Weights of a small GPT-style language model, trained from scratch on English Wikipedia: width 256, 590M tokens.
Each number is 128 + 24 x the weight over its row's rms, rounded and kept within 0 to 255. Layers, rows and columns count from 0. The size above them is the row's rms in percent of the matrix's.

# layer 9 attention key, 256x256, rms 0.14, rows 200-226, columns 128-255
size [ 46  60  44  60  69  73  83  98 101 106 109 151 157 154 152 152 161 147 160 151 153 155 150 165  39  37  43]
[[137 130 129 115 165  94 164 150  93 151 115  91 123 142 102 176 130 165  88 120 158 104 134 112 149 149  99 156 141 125 163 111 125 105  98  90 108 134 126 159 143 143 131 161 170 151 160 126 105 103 136 126 171  76 113 141 136 101 117 140  74 157 100 150 111 151 141 167 121 114 140  98 116 125 131 161 140 158 125 125 166  90 126 123 121 101 144 132 161 126 116 130 139 127 124 106  98 118 158 125 144 103 126 134 123 139  88 130 142 122 138 135 147 123 162 121 116 131 121 138 200  93 160 127 116 128 146 108]
 [158 168 101 148  93 171 120  81 127  99 140 148 152 145 128 112 135 175 156 112 137 137 132 103 148 138 158 110 162  93 102 162 107 168 151 134 154 138 107 113 137 103 122 128 126 124 134 108 203 139 102  93 115 144 154 138 137 144 127 131 131 109 164 148 120  95 142 142 113 103 120 163 148 112 123  94 143 138 207 149 104 127 116 136 136 164 119 119 117 124 164 130  94  94  96 152 111 180 105 160 121 120 169 161  83 143 158 137  62 115 152 139 136 142 147 125 124 153 171 130 151 140 146 116 122 157 101 168]
 [116 140 124 157 158 147 116 141 131 105 151  94 131 180 130 133 115 128 116  99 149  98 160 159 165 170 107 131 132 136 121 112 158 158 119 141 109 129 150 108 104 149 132 108 161 157 157 149 117 170 130 110 107 112 141 107 138  94 108 156  91 129  91 158 144 130 124 114 134 116 116  82 122 143 127 150  78 116 146 119 130 134 129 134 161 129 114 110 117 128 138  70 108 153 105 126 128  63 125 158 141 139 157 155  89 169 132 139 118 141 168 159 173 106 168 126 115 136 143 138 176 142 161 136 144 121 131  82]
 [122 115 117 119 114 119 146 127 133 144  89 135  96 110 101 131 120 157  85 177 108 139 123  90 102 107 120 129 106 124 131 128 116 108 128  76 101 138 140 192 133 165 122 148 118 122 114 114 145 116 134 149 150 132 117 153 125 149 118 147 143 133 146 118  96  89 107 169 109 105 127 146 148 126 147 117 168 138 120 133 106 109 168  87 110 156 158 104 131 153 115 184 141 147 113  95 151 167 137  59 144 130 133 104 132  74 103 180 131 130 112 141 128 139 105 113 157 117 140 115 122 128 115 105 118 118 150 118]
 [132 136 147 125 164 141 105 111 131 119 167 132 145 154 181  97 154  93 141  92 148 115 119 139 171 108 155  92 138 146 100 138 144 137 143 171 145 119  95  85 117  92 117 102 128 126 128 126  98 128 145 134  99 127 155 101 154  96 141 106 132 149 107 157 153 135 142  91 133 128 103 125  93 125 114 121 123 131 148 149 144 147 111 187 143 120 117 159 103 155 128  83 103 106 145 174 122 142 131 197 109 126 123 133 106 138 158  86 107 143 137 113 126 137 185 134 118 116 115  99 113 131 156 145 131 131 104 160]
 [169 105 148 129 128 173  67  99 138 141 160 123 128 115 122 115 153  90 129  73 155 121 109 126 113 140 180 109 123 109  77 120 127 133 132 107 165  93 133  87 147  91 111 113 148 130 115 157 128 128 127 130 138 142 170 120 135 136 151 140 154 124 106 187 147 110 143  92 166 106 109 116 124 127 120 102 105 148 165 108 127 129 109 186 153  99 127 159 104 126 149  94 119 111 137 174 110 178 129 168 107 143 130 121 137 133 157 129  91 148 102 105 124 146 145 114 139 110 119 109 136 137 148 121 115 136 111 165]
 [168 136 132 130 151 131 113 116 116 141 131 117 118 144 133 111 153 115 100 112 139 125 143 164 123 193 145 114 144 134 111 107 116 122 192 166 108 111 156  97 145  88 123 148 139 122 133 165 113  97 155 112 148 133 127 121 158 105 164 140  96 124 121 177 121 101 165 127 150 135  92 125  85 135  80 115  94 115 154 135 132 132  94 147 142 123 132 150  86 136 119  92 131 100 139 155 125 134 108 167  97 131 137 143 127 137 167 136 100 126 121 146 137 115 128 109 111  98  98 115 140 134 108 125 144 162  96 154]
 [125 122 135 146  96 147 108  92 153 156 140 136 124  88 113 131 118 123 170 117 122 128 108 106 115  75 139 121  99 109 121 148 108 109 120 138 160 112 150 137 122 100 110 115 128 130 121 159 177 152 108  97 141 156 115 131 123 143 113 127 164 119 127 144 126 125 115 123 157  83 138 127 133  90 152  86 105 161 150 134 109 126 141 170 136 116 160 151 147 149 144 132  87 152 113 148 129 168 140  94 161 134 148 134 131 126 117 123 107 127 119  90 109 113 138 115 138 108 149 113 114 139 117 110 153 144 117 136]
 [140 121 117 141 113 151 129 122 146 172 131 160 132 124 137 141 143  81 174 101 138 107  95  90 142 101 137 160 113 131 140 130 138 129 115  81 143 139  93 111 137 130 130 138 114 154 147 101 124 168 123 165 123 115 146 117 155 146 103 137 143 109  99  91 169 149 104  60 106 121 115  89 154 139 139 115 121 169  81 117 117 117 122 126 147  95 109 143 141 128 146 114 100 138 141 144 133 169 164 148 131 165 135 118 143 101 108 104 139 131 144 101 116 127 128 152 159 127 126 128 103  68 169 156 100 116 134  98]
 [128 127 128 144  90 133 122 106 162 135 150 139 142  84 129  97 129 120 177 129 138 146  82  77 132  66 132 141 119 130 120 146 127 121 113 119 139 114 102 126 106 112 126 102 110 140 105 112 156 134  94 128 110 140 107 135 120 137 109 134 173 152 129 124 123 137 116  87 143  91 152 125 151  82 168 122 124 165 123 132  92 147 173 164 137 149 139 149 167 159 154 157  94 149 106 123 140 191 163  97 169 135 135 128 136 125 106 111 122 145 114  87  87 131 151 113 141 128 148 106 125 141 143 123 146 114 120 116]
 [149 156 112 156 119  86 119  85  94 119 169 169 132 160 107 126 113 138 104 116 144 132 171 187 114 174 150 129 129 134 159 111 149 133 118 165 121 149  91 137 131  93 137 168 134 183 166 109 113  95 146 147 125 100 109 142 156  90 170 134 126 137 134 108 120 103 152  86 163 135 121 121 113 158 111 160 127  87 110 149 116 119 137 154 127 161  69 130 114 170 108 147  98 101 128  97 133 111 107 148  90 126 106 118 145 129 109 109  95 152 144  95 126 100  80 109 132 131 122  98 125 123 139 122 143 124 146 116]
 [137 137 129 125 136 122 158 121 115 127 189 104 149 108 132 190 105 100 134  92 156 126 100  90 114 102 116 112 122 127 116 187 105 138 121 135 157 128 120 118 117 132 111 128 110 123 129 159 151 147 122 143 132 122 136 122 151 115 145 116 145 121  94 143 127 123 105  99 110 150 101 163  89  98 164  67 140 136 136 144 125 132 143 194 176 125 171 154 148 121 136 114 103 122 110 139 143 129 101 127 104 162  95 130 124 109 126 100 116 133  87 121 163 173 158 104  89 140 135 101 152  95 123 107 114 135 141 151]
 [112  93 126 146 125 154 126 101 137 146 132  94 148 123 135 103 132 109 105  83 100 100 147 179 139  80 135 132  79 124 106 116 127 138 124 151 147 151 133 141 144 139 145 133 135  92 148 137 157 164 135 182 161 112 143 151 138 126 145  78 102  88 137 136 156 150 112 137  90 113 146 119  81 175 101 102 127 151 113 134 139 151 124 137 183 130 128 166 164  94 117 108 130 101 144 147 123 156 117 141  98 142  99 116 128 167 146 105  90 149 126 117 174  89  98 143 134 138 145 143  55  94 169 116 142 133 120 117]
 [149  73 135 115 139 131 124 158 125 138 145 161 147 133 135 125 122 106 167  94 151 147 137 140 134 134 128 148 117 134 127 114 187 122 133 121 114 118  85 122 122 175 179 146 170 147 106 117 123 140 153 149 138 122 124  64  90  93 121 148 138  74  85 130 118 104 163 157 149  96 125 152 117 129 128 125 122 115  99  94 107 135 183 104 140 128 161 133 107  86 149 164 110 182 135 159 109  72 153 117 144  82  97 126 151 110 103 128 142 154 122 144 163 112  99 113 131 112 148 134 164 104 126  87 115 139 120 128]
 [126 150 141 104 125 157 116 135 163 135 119  98 127 151 136 123 134 127 164 118 139 119 112 109 100 154 160 110 140 129 115 140 108  84 142 151 114  83  89 112 102 101 114 126 140 183  90 149 136 161 113  87 113 146 118 100 111 138 118 141 157 183 106 155  87 153  99 150 114 144 153 146 106 101 131 140 136 154 120 153 158 196 124  95 141 145 138 125 109 155  91 138 132 116 147 119 146 134 111  77 125  83 154 112 124 143 124 133 144 153 113 100 123 121 143  63 111 130 139  89 128 109 153 134 157 169 132 116]
 [124 136 141 157 142 153 136 151 117 157  79 166  87 120 102 181  90 116  85 112 164 119 159 107 138 106 152 139  93  99 107  85 151 106  88 122 129 129 136 104 117  78 146 113 140  90 144  99 101 143 122 123 166 110  93  92 129 171 137 108  99  84 111  93 141 123 113 129 127 122 120 127 108 168 114 116 124 147 137 132 100 146 163 109 127 102 118 122  94 146 142 135 141 150 127 155 120 180 171 113 116 125 157 159 157 127 154 142  95 120 126  95 113 167 119 157 126 122 114 173 127 125 144  82 167 162 138 117]
 [116 161 151 133  88 109 160 138 116 122 110 136 124 149 156 113 143 166 127  92 121 127 142 131 109 136 149 136 116 144 150 160 129  91 158 138  75 138 159 118 155 130 132 147 122 140 114 115 112 133  60 113 112 111 114 149 154 114 141  86 129 115 136 161 113 130 100  88 128 132 105 153  96 139 118 120  86 109 119 116 156 153 154 167  88 139 120 143 116  84 150 140 112 120  93 122 128 175 157 128 141 107 151  83 145 165 171 131 135 115 124 114  91 117 138 101 166 133 116  86 166 130 165 111 123 127 104 146]
 [150 109 112  98 159 121 135 123  84 133 141 146 105  98 100 122 146  95 164 134 125 115 138 164 115  78 145 132 105 135 155 121 134 142 123 144 133 162 111 159 104 126 164  88 158 138 105 119  75 121 133 169 124 133  96 119 128 132 151 132 108 143 118  85 141 168 135  95 142 124 136  93 122 140  98  87 147 143 108  71 139 148 165  93 120 135 138  81 113  96 119 149 119 125 121 114 126 127 131 150 130 129  97 112 144 139 172 135 141 157 107 128 134 117 148 163 120 128  98  98 118  76 111  86 119 182 142 169]
 [142 157  99 115 149 130 112  98 150 105  82 105 119 152 120 128 114 107 114 133 153 110 104 173 120 119  97 128 134  98 159 104 113 164 156 146 140 109 149 190 112 137 111 126 137 152 144 133 133  86 186 151 173 147  82 107 140 100 113 134 138 121 108 148 113 132  93 116 127 124 157 119 124 105 103 125 118 100 117 102 127 137 127  94 106 106 128 123 133 114 122 113 125 113 132 110 158 172 151 122 159 155 123 129 149 114 114  99  77 120 124 158 104  98 155 109 110  57 109 125 150 146 140 128 124 149 126 128]
 [137 159 133  87 131 166 141 104 134 130 136 125  96 103 123 113 179 132 112  88 121  97 153 114 117 162 139 106 137  82  83 171 125 111 115 131  81 124 107 113 123 158 103 122 125 120 162 113 131 134 189 109 110 189 158  90 176 108 145  82 114 171 122 145 127 169 133 125 134 124 124 103 127 117 141 105  91 126 119 133 110 135 115 152 101 138 134 121 120 126 127 112 111  61 133 123 133  48 158  91 108 113 118  91 138 140 158 147 113 162 155 104 124 106 116 115 155  94 141 154 147 115 111 146 143  98  74 117]
 [ 98 123 108 127  94  75 107 155 138 109 139 102  99 137 179 137 107  93  74 132 142 121 142 152 113 126  80 130 141 119 149 111 128 111 137  96 144  88 103  97 114 136 134 129 104 100 137 142  97 119  90 161  81 131 175 148 137 119 108 120 126 160 112  94 117 164 127 119 125 106 120 126 150 117 153 114  97 120 117 136 101 125 112 145 164 118 133 120 147 161 146 170  92 107 108 114 161 214  99  90 107 156 152 138  95 162 110 114 144 138 152 134 143 125 105 124 164 168 156 123 108 141 101 117 157 156 151  81]
 [158 116 121 108 140 138 127 112 111  95 169  76 133 123 130 152 116 127 116 127 126 144 132 151 131 137 133 129 152 126 126 114 184 119 137 114  79 156 128 124 120 133 133  78 152 104 154  81 109 123  56 126 144 160 168 103 137 144 133 145 103 144 142 167 144 118  85 146 165 153 112 127 143 137 111 142 131 109 115 105 138 142 139 149 157 148 120  96 124 208 137 135 115 138 116 139 112 129  99 140 123 132 124 120  98 135 106 102 120 138  87 143 125 148 105 162 136 108 158 119 118 153 122 153 142 156 108 146]
 [124 138  94 113 138 139 138  97 168 109  72 118 115 144  80 124  90 143 164 115 121 135 112 134 125 109  83 111  96 110  96 142 101 119 136 169 133 108  90 121 150 124 113 126 122 133 126 123 145  77  94 133 166 112  79 188 113 125 151 162 120 125 145 128 121 126 156 126 149 150 152 137 120 102 111 136 124 124 112  84 157 109 119 127 122 180 152 131 109 126 106 120 149  84 144 133 136 172 113 127 164 109 126 133 128 118  90 137  94 117 119 148 143 122 125  64 134 106 113 123  98 170  81  81 119 152 130 116]
 [147 105 146 127 120 139 121 150  96  94 138  83 103  98 107 112 125 145 144 138 106 148 113 119 144 115 139 127 106 119 152 119 132 124 108 138 127 142 119 111 124 116 140 151 153 137 114 160 128 142 133 127 101 111 145 145  98 135 118 128 127 150 132 165 105 158 122 142 167 128 131 126 123  82 104 146  86  91 129 117 119 152 141 143  97 166  91  98  89  95 140 130 138  89 141 121 119 180 123 132 107 110  90 111 156 116 132 130 120 168 143 106  85 132 139 141 147 110  66 138 102  76  98 106 118 137  94  94]
 [125 113  86 120 101 114  89 162 146  81 105 124 132 137 110 152 146 146 166 133 153 118 127 116 151 148 103 102 137  98 132 124 104 152 137 157 119 144 136 134  64 145 103 161 137 136 127 154 123 147 140 125 170 121 108 148 167 145  87 107 111 139 123 148 155  90 132 102 110 138  92 109 121 168 118 115 109 175 177 147  65 149 143 141 169 123 114 146 114 144  86 116 148  95 108 120 132 107 132  92 153  74 103 134 121 129 106 158 124 143 166 132 150 143 124 153 119 125 142 133 141  96 131 140 115 131  96 154]
 [101 134 135 135 152 135 140 147 130 133 131 142 111 120  81  97 104  89 140 106 129 113 121 149 158  89 142 125  95 171 118  93 119 113 126 102 169 181 134 133 148 102 133 131 162 124 119 147 157 108 153 109 105 116 172 129 124 117 124 174 110 152 117 154  97 157 137 175 129 126 110 117 112 129 118 102 145 130 141 126 129 159 143 162 170 105 132 130 151 112 120 135 138 151  99 127 115 128  68 145 135 110 126 140 103 117 146 110 127 101 142  89 130 150 125 138 123  74 114 126 133 130 144 131 136 120 181 112]
 [121 136 132 122 124 132 113 120 140 124 114 134  62 134 126 120 103 133 152 100 165 163 114 214 153 122 123 112 135 123 110 116 157 136 137 151 153 128  80  86 103 177 138 139 121 119 129 144  79  64 129 114  98 157 129 145  90 114 102 111 144  93 168  95 150 111 128 152 136 132 157 144 143 151 119 126 131 140 154  85 128 132 125 147  76 138  62 103 153 180 115 125 167  97 111  92 144 154 119 153 154 181 123 136 123 131 132 110 122 127 170 149 133 142 108 136 117 109 170 131 113  99 145 111 111 131 139 176]]
# layer 9 attention query, 256x256, rms 0.133, rows 201-227, columns 128-255
size [ 55  65  67  71  79  81 105  83 146 125 122 147 142 156 149 168 155 154 155 149 160 151 164  42  44  43  48]
[[140  73 132 138 178 158  74 197 154 144  82 106  72 144 147 109 138 127  90 117 124  91 107 143 112 128  77 153 148 170 142  97 100 151 105 109  65 134 142 137 132  92 115 172 122 149 137 136  87 128 108 146 136 117 125 127 122 140 122 153 121 122 136 137 133 104 111 146 133 131 130  86 111 151 146 124 130 125 115 120 133 144 148 179 132 126 147 112 174 153  94  96 131  98 155 104 133 122 137 110 128  78 121 137 149  87 145 161 134 149  95 124  71 135 127 155 123 105 161 144 135 124 114 101 128 168 149 104]
 [154 141 147 109 131 162 133 166 101 151 107 142 144 124 158 117 102 128 124 160 114 106  89  97 128 128 103 117 146 151 144  84 120 103 126 142 125  80  59 144 103 133 129 136 129 124 141  67 140 121 134 116 111 155 128 105 167  97 101  99 117 126 101 143 132 112 139  87 118 112 117 148 100 150 109 171 131 115  69 129 183 162  93 119 100 108 116 144 150 142 119 115 124 129 159 103 135 167 130 122  98  87 159 128 160 148 143 111 131  85 138  96 132 122 121 152 109 136 116 134 102 119 128 155 133 125 128 138]
 [ 72  82 106 109 138  77  93  74 152 113 140 113 128 147 108 108 155 136 177 102  98 145 135 106 126 144 116 149 120  88  81 163 141 191 114 126 137 127 163 132 164 117 152 126 147 109  97 199 118 126 110  99 162 150 117 137 104 145 122  86 140 103 164 147 115 136 121 196 130 116  97 151 159 126 113  78 106 114 159 127  76  95 140 170 143 117 112 100 122 163 151 166 150 125 118 140 126  90 127 124 171 131 141 125  78  96 167 121  95 129 138 123 148 143 137 117 150 171 130 138 115 110 147 117 104 136 132 118]
 [161 115 168 163 101 145 117 188 129 127 137 134 118 101 146 164 117 117  61 122 169 131 129 148 121 129 143 137 100 171 157  99 117 115 147 147 131 105 107 105 111 147  95 137 107 136 179 106 107 131 144 145 103 107 116  93 150 108 144 169 135 161 110 119 147 122 152  84 132 122 130 104 117 149 148 170 147 151  81  95 180 164 122 107 127 146 133 151 111  77 114 106 113 129 147 120 127 135 157 142  76 138  80 104 175 128  90 107 157 134 118 114 112  90 129 155 136  92 116 136 159  88 101 135 142 115 131 122]
 [144  78 133 185 102 129  80 147 167 107  86 128  75 127 139 155 160 128  82 101 159 124 103 151 130 141 112 169  88 144 121  92  55 125 137 154 116 134 126 115 128 113 129 116  95 118 141  86 162  88 100 154 114 130 132 123 137 143 150 143 103 134 124  95 179 127 160 108 129 124 119 122 137 137 166 164 121 126  60 146 154 122 123 121 129 143 117 126  97 108 116 140 100 156 142 112 169 113 140 172 139 126  91 126 128 105 145 132 156 141 144 132  84 126 151 142 166 115 115 131 170 102 122 132 134 131 124 133]
 [111 106 134 139 133  87 144 140 163 124 149 122 125 128 120 104 134 118  82 140 156 178 195 122 121 135 115 138 140  98 139 134 122 171 125 123 127 163 178 156 121 148 120 163 148 122  79 200 116 162 137 136 157 113 130 148  75 154 138 123 130  95 124 111  91 106 109 203 111 137 138 134 151 106 144  89 130 136 191 154 116 112 173 115 145 171 146 136 141 103 130 125 129 113 129 120 126 133  96 122 133 132 104 107 109 127 127 171 140 135  88 138 112 146  90 110 181 164 104 120 164 114 139 121 136 113 124  99]
 [112  90 123 152 139 120 110 126 154 123  96 128 106 148  80 122 108 161 131  76 136 139  96 142 127 116  78 167 115 133 146 108  97 144 107 120 144 158 107 156 114  86 136 108 143 115 123 130 150  82 100 147 155 155 130 138 117 124 141 108 113 103 115  74 112 119 122 140 136 134 134 161 142 101 172  99 138 128  50 137 123  94 163 143 140 121 127 109 133 114 142 157 131 131 133 146 132 135 135 114 190 141 126 116 119  93 172 128 153 106 127 140 128 117 129 118 155 130 126 131 176 129 150 120 125 117 128 132]
 [142 134 160 138 108 119 106 115 144 133 121 134 109 115 145 116 129  83 118 137  94 133 130 221 133 100 141 129 132 116 127 108 122 129 135 153 132 126 102  95 115 154  98 104 124 122  93 108  98  82 144 140 112 127 164 134 149 114 142 112 130 139 118 129 116 176 132 150 100 133 108 104 113 133  96 151 109  80 133 121 169 126 121 131  89 134  81 145 132 150  70 118  96 152 125 111 117  76 157 129 123 106 109 103 143 178  80 152 134 133 128 149 135 131 144 133 141 132 149 129 169 114 108 136 137 106 143 141]
 [152 134 121 116 149 121  95 131 116 153 131 104 131 121 171 125 176  72 107 165 147 100 154  82 123 168 183 114 146 142  93 115 143 147 128 134 109  86 150  84 166 168 130 172 137 135 124 110 141 155 136 124 151 109 133 108 129 142  92 165 128 143 139 167 168 116 139 114 131 107 120 107 127 188  98 150 149 118 183 134 112 142 100 149 116 134 113 120 106 148 135 124 157 100 143 127 143 158 107 169  58 116 156 115 125 103  75 121 122 163 139 111 120 173 134 141 108 135 119  98 111 125 133 115 121 136 139 136]
 [157 121 143 124  87 156 144 131 130 132 126  87 116 129 146 157  99 133  92 142 134 170 102 169 107 138 124 102  96  85 118 162 137 139 135 156 110 119 123  80 127 122 118 100 143 117 118 106 110 177 111 164 115 131 153 142 153 160 157 143 110 106 106 167 134 157 155 148  92 130 122 121 140  96 114 127 111  99 196 189 111 129 148 126 113 144 151 162 150 143 113 122 124 151 113 139 136 157 113 131  95 109 120 165 155 167  95  98  93 167 105 107 138 142 141 134 167 132 167 148 104 113 128 116 121 110 129 134]
 [113 115 132 154 187 121 149 129 152  84 128 144 139 115 120 191 150 134 121 126  65 156 107  85 158  95 125 150 120  95 115 137  98 114 117 132 112 100 122 161 126 143 120 140 139 108 192 159 140 148 136 116 123 133 103 125  96 120 105 163 112 153 138 106 143 142 143 128 137 129 137 137 112 107 148 158 153 161 116  99 126 143 170 145 137 114 141 120 124 141 162 146 136  91  95 112 144 132 167 144 105 146 107 179 145 133 165 125 150 126 132 125 152 134 140 109 121 124 113 121 123  88 153 156 119  95 163 134]
 [156  67 166 141 141 133 140 110 111 161 173 110 126 105 127 145 154 126 143 159 152 130 134 122 103 128 155 131 113 129 107 118 100 155 166 161 159 140 141 145 110 122 102 136 145 125 151 166 168 147 165 114 131 140 167 124 123 114  99 117  95 116 138 110  97 167 106 134 120 134 155 103 124 132  91  88 152 147 142 126 133 136 120 156 131 141 163 169 126 142 118 144 134 107 143 158 149 132 123 118 116 130  86 142 131 147 104 110  60 107 134 128 158 117 166 129  98 135 105 105 147 128 142 116 111 158  90 142]
 [101 112 109 109 130 129 127 155 132 122 123 152 175 114 123 160 144 140 101  98 170 165 141 137 133 125 152 113  80  89 128  97 124 105 146 137 125  90 131 109 146 131 131 144 141 106 148 159 136 167 167 128 128  91 137  76 103 116 106 164 114  79 130  63  89 161  91 105 112 111 109 112  97 167 121 125 130  82 162 147  83 128 103 124 149 106  97 101 152 159 143 122  91 163 120 157 110 112 178 183 108 127 103 156 158 159 143 102 137 124  93 163 143  89 135 109 117 137 168 132 124 144 122 119 123 149 136 137]
 [122 149 118 140  70 110 141 112 130 142 116 131 131 103 105 145 128 116 128 133 161 151 101 165 129 104 118 123 152 168 150 110 157 155 162 149 118 120 108 101 173 101 148  97 102 133 103 152  88 129 132 129 134 112 104 139 119 167 142 105 109 149  90 128 101 117  55 111 154 124 115 160 105 153 139  81 128 129 157 128 121 150 119 144 163 131 140 126 107 149 101 162  70 145 135  99 122 126 179 129 127 189 107 113 132 144 103 126 107 153 129 144 127 110 120  80 112 109 179 155 121 175 129  83 110 158 154 127]
 [141 172 117 148 139 168 135 125 134 114 109 149 143  83 117 140 115 123 102 131 166 124 146 116 103 151 175 143 131 102 134 127  92 118 110 115 144 134  82 105 100  61 125 139 140 138 166 138 120 132 161 115 172 149 108 158 113 130  95 111 102 111  91 150 134 114 109 143 115 168 107 145  94  87 111  73 126 139 127 162 126  99 103 106 105 111 139 124 150 170  97 120 130 112 142 127 178 124 151 113  96 148 148 148 128 104 144 150 110 155 156 107  98 131 126 140 118 140 154 142 145  93 135  86 174 145  78 183]
 [118 139 153 143 149  98 124 140 143 129 124 142 165 145 127 102 148 141 155 111 149 131 128 111 112 125 128  94 117 153 185 108 167 140 135 160 159 126 130  96  98 120 128 126 130 147  87 108  81 114 110  90 111 117 145 136 146 134 137 133  59 129 140 138 184 158 105 130 145 142 128 103 112 127 149  95 117  84 130 122 127 179 152 112 108 126 125 166 143 156 146 128 140 118 104 118 110 151 108 154 109 134 131 117 126 164 164 126 107 116 134 157 145 140 146 154 128 113 111 102 148 101 141  78 127 143 127 136]
 [109 129 131 102 135 148 118 128  98 148 129 151 152 117 130 124 140 103  89 149 101 120 160 161 110 112 124 116  73  97 136 127 145 151 107 146 164 170 128 121 122 105  66  88 132 132 125  99 112  94 161 124 155  70 108 109  85 103 125 161 132 164 149 169 148 154 150 141 134 133 117 106  98 145 132 118 105 130 145 124 119 105 129 158 125 140 138  90 112 119 122 134 118 156 154 123 130 133 147 154 137 142 136  69 113 106 140 123 132 188 152 149 153 121 147 176 101 121 141  90 122 139  75 101 164 140 125 155]
 [153 109 112 119 137 109 175 125 188 129 107 129 138 129 103 180 150 164 100 123 126  96 158 177 120 125 112 113 165  90 118 114 111 159 133 122 109 140 141 185 122 160  99 131 143 113 145 117 152  92 114 140 134 144 172 143 121 107 131 121 111 128 153 139 163 126 117  86 128 144 126  83 143 156 124 104 143 139 154 204 102 119 109 133 121  85 164 157 121 116 165 163 112 120 114  87 138 146 131 116 125 197 118 120 159 124 142 109 121 111 154 142 142  60 152 174 128 114 120 161 149 122 113 152 115 102 138 127]
 [153 122 149 146 144 102 139 117 147 116 127 134 134 153 183 116 157 121 108 115 137  52 142 138 117 126 115 116 113  72  64 147 148 133 100 137 158  82 119 100 128 147 102 145 121 134 132 124 115 159  99 121 101 177 172 120 181 131 156  92  97 158 137 121 139 145 155 141 132 113 139 140 136 106 161 115 141 113 152 124 113 118  90 147 133 139 130 153 115 148 142 139 146  67  94 147 110 120 148  88 115 119 120 130 143 178 178 168 132 146  88 117 108  94  93 180 143  97 121 172 133 123 127 106 124 126 157 109]
 [118  90 114 166  87 159 101 128 121 140 144 108  81  94 156 127 106  63  95 136 124  84  91 171 149 136 118 169 104 150 185 131 100 127 164  92 123 120  88 130 101 114 176 108  86  78 141 160  84 108 108 156 122 168 129 110 119 102 115 137 133 164 139 131 178 127 125 104 135 139 128 142 130 146 144  97 105 115  80 102 135 124 159 122 171 108 112 144 148 131 147 143 100 130 144 146 116 121 117 140 120 144 121 125 120 169 158 118 135 132 123 138 100 157  72 137 164 105 130 145 130 153  96 107 119 154 107 116]
 [149 135 141 136 157  89 129 139 109  97 158 116 139  81 178 109 139  73  97 160 151 122 111 164  98 152 133 134 120 143 127 170 148 139 103 109 124 191 132 136 133 112 135 132 106  85 159 168 104 120  83 114 141 132 127 113 165 128 119 159 144 136 151 154 109  80  98 154 107 158 114 153 131 150 127 135 128  96 133 151 146 114 134 136 156 115 149  94 146 140 142 111 144 137  88 133 117 117 149 153 135 133 153 128 114 169 139 113 101 119 108 114 144 151 103 135 140 135 139 126 172 141 132 148 142 131 115 107]
 [160 124 128 147 121 157 164 124 133 125 103 141 177 149 108  98 100  98 139  85 156 161 124 145 121 145 118 131 106 123 105 119 106  99 101 129 128 135  69 117 145 138 121 113 127 179 115 144  94  98 124 117 119 108 109 134 119 104 126 140 160  78 135  99 111 137 136 134 106 139  81 106 136  96 134 136 152 110 136  76 147 135 109 126 135 160 150 163 111 129 124 150 129 154 133 135 169 120 124 118 183  99 105 119 128 153 128 137 129 106 145 151 159  81 114  84 142 124 134 127 123 165 123 117 145 136 129 143]
 [143 106 133 107 100 115 119 130 116 136 153 139 133 129 124 143 123 121 130 134 139 119 108 143 161 137 111 171 142 133 105 109 163 131  83 153 150 137 103  98 160 144 141 160 126 192 139 120 167 158 132 150 139  68 147 136 120 114 105 174  78  93 131 124 108 155 144 150 118 113 143 179 127 132 152 174 134 106 157  93 105 139 165 136 123 151 107  94 111 174 123 103  92 145 141 110 103 147 159 114 132 137 113 127 154  83 129 129 161 150 148 130 127  94 157 144  70 113 116 118 105  66 105  99 125 118 161  90]
 [115 169 136 150 133 154 118 121 115 135 114 129 119  95 129 158 138  85  73 118 136  90 145  89  95 126 141 101 135 151  88 140 126 112 173 150 145 122 142  94 158 106 207  98 138 103  68 107 123 148 105 130 114 140 128 128 106  97 122 138 159 171 138 153 101 101 129 126  85 136 117 149 137 136 166 141 109 107 123  92 146 105  93 159 142 176  87  87 134 138 115 121  97 131 174 137 125 131 150 133 149 160 121 136 148 131  91 127 127 110 105 128 136 173 137 132 132 108 158 115  84  97 134 130 133 122 140  90]
 [109 112 126 113 118 147 117 156 136 147 133 149 142 132 108 138 151  87 133 176 122 134 133 151 114  82 150 170 113 120 145 125 140 151 125 127 116 131 112 116 112 145 136 121 142 145 130 122 116  99 126  96 159 143 140  98 127 155 121 157 148 100 122 143 145 180 154 153 122 134 155 142 137 152 152 127 164 107 142 152 116 111 115  92 104 111 134 107 168  96 142 155 156  98 149 152 113 127 149  98 127 123 134 158 130 109 102 121 165  78 119 142 134 154 104 110  99 111 111 151 147 132 124  92 162  89 126 103]
 [139 123 122 128 108 135 149 113 123 161 113 162 143 160 119  90 123  98 108 112 135 153 132  90 136 127 107 108  80 144 135 131 138 147 137 142 115 126 170 111 137 100 102 104 111  94 129 120 122 167 126 121 122 164 142 106 140  99 198 155  84 123 141 109 106 136 118 140 155 127  75 147 138 131 173 141 130 127 162 125 163 107 119 100 116 179 135 115 126  95 159 139  97 121 187 150 120 113 169 126 146 169 104 167 165 111 116 141 116 144 114 125 129 114 179 107 137 106 106 169 134 130 133 185 131 114 105 160]
 [134 128 148 156 124 117 162  92 119 109 185 113 120 121 115 172 112 153 106 158 100 163 111  87 142 125 154 139 104 115 132 175 124 110 164  95 164 115 122 114 148  91 120 142 125 138 149  90 162  75 151 145  79 134 153  83 142 121 161 121 130 130 127 133 166 164 101 117 108 128 178 131 111 126 148 130 122 136 122 112 132  91 105 113 151 101 110  68 140  86 121 118 127 135 168 136 131 101 133 128  97 206 135 145 210 155 112 122 102 124 137 132 164 126 156 166  97 123 146 167 136 143 100 138 109 142 118  96]]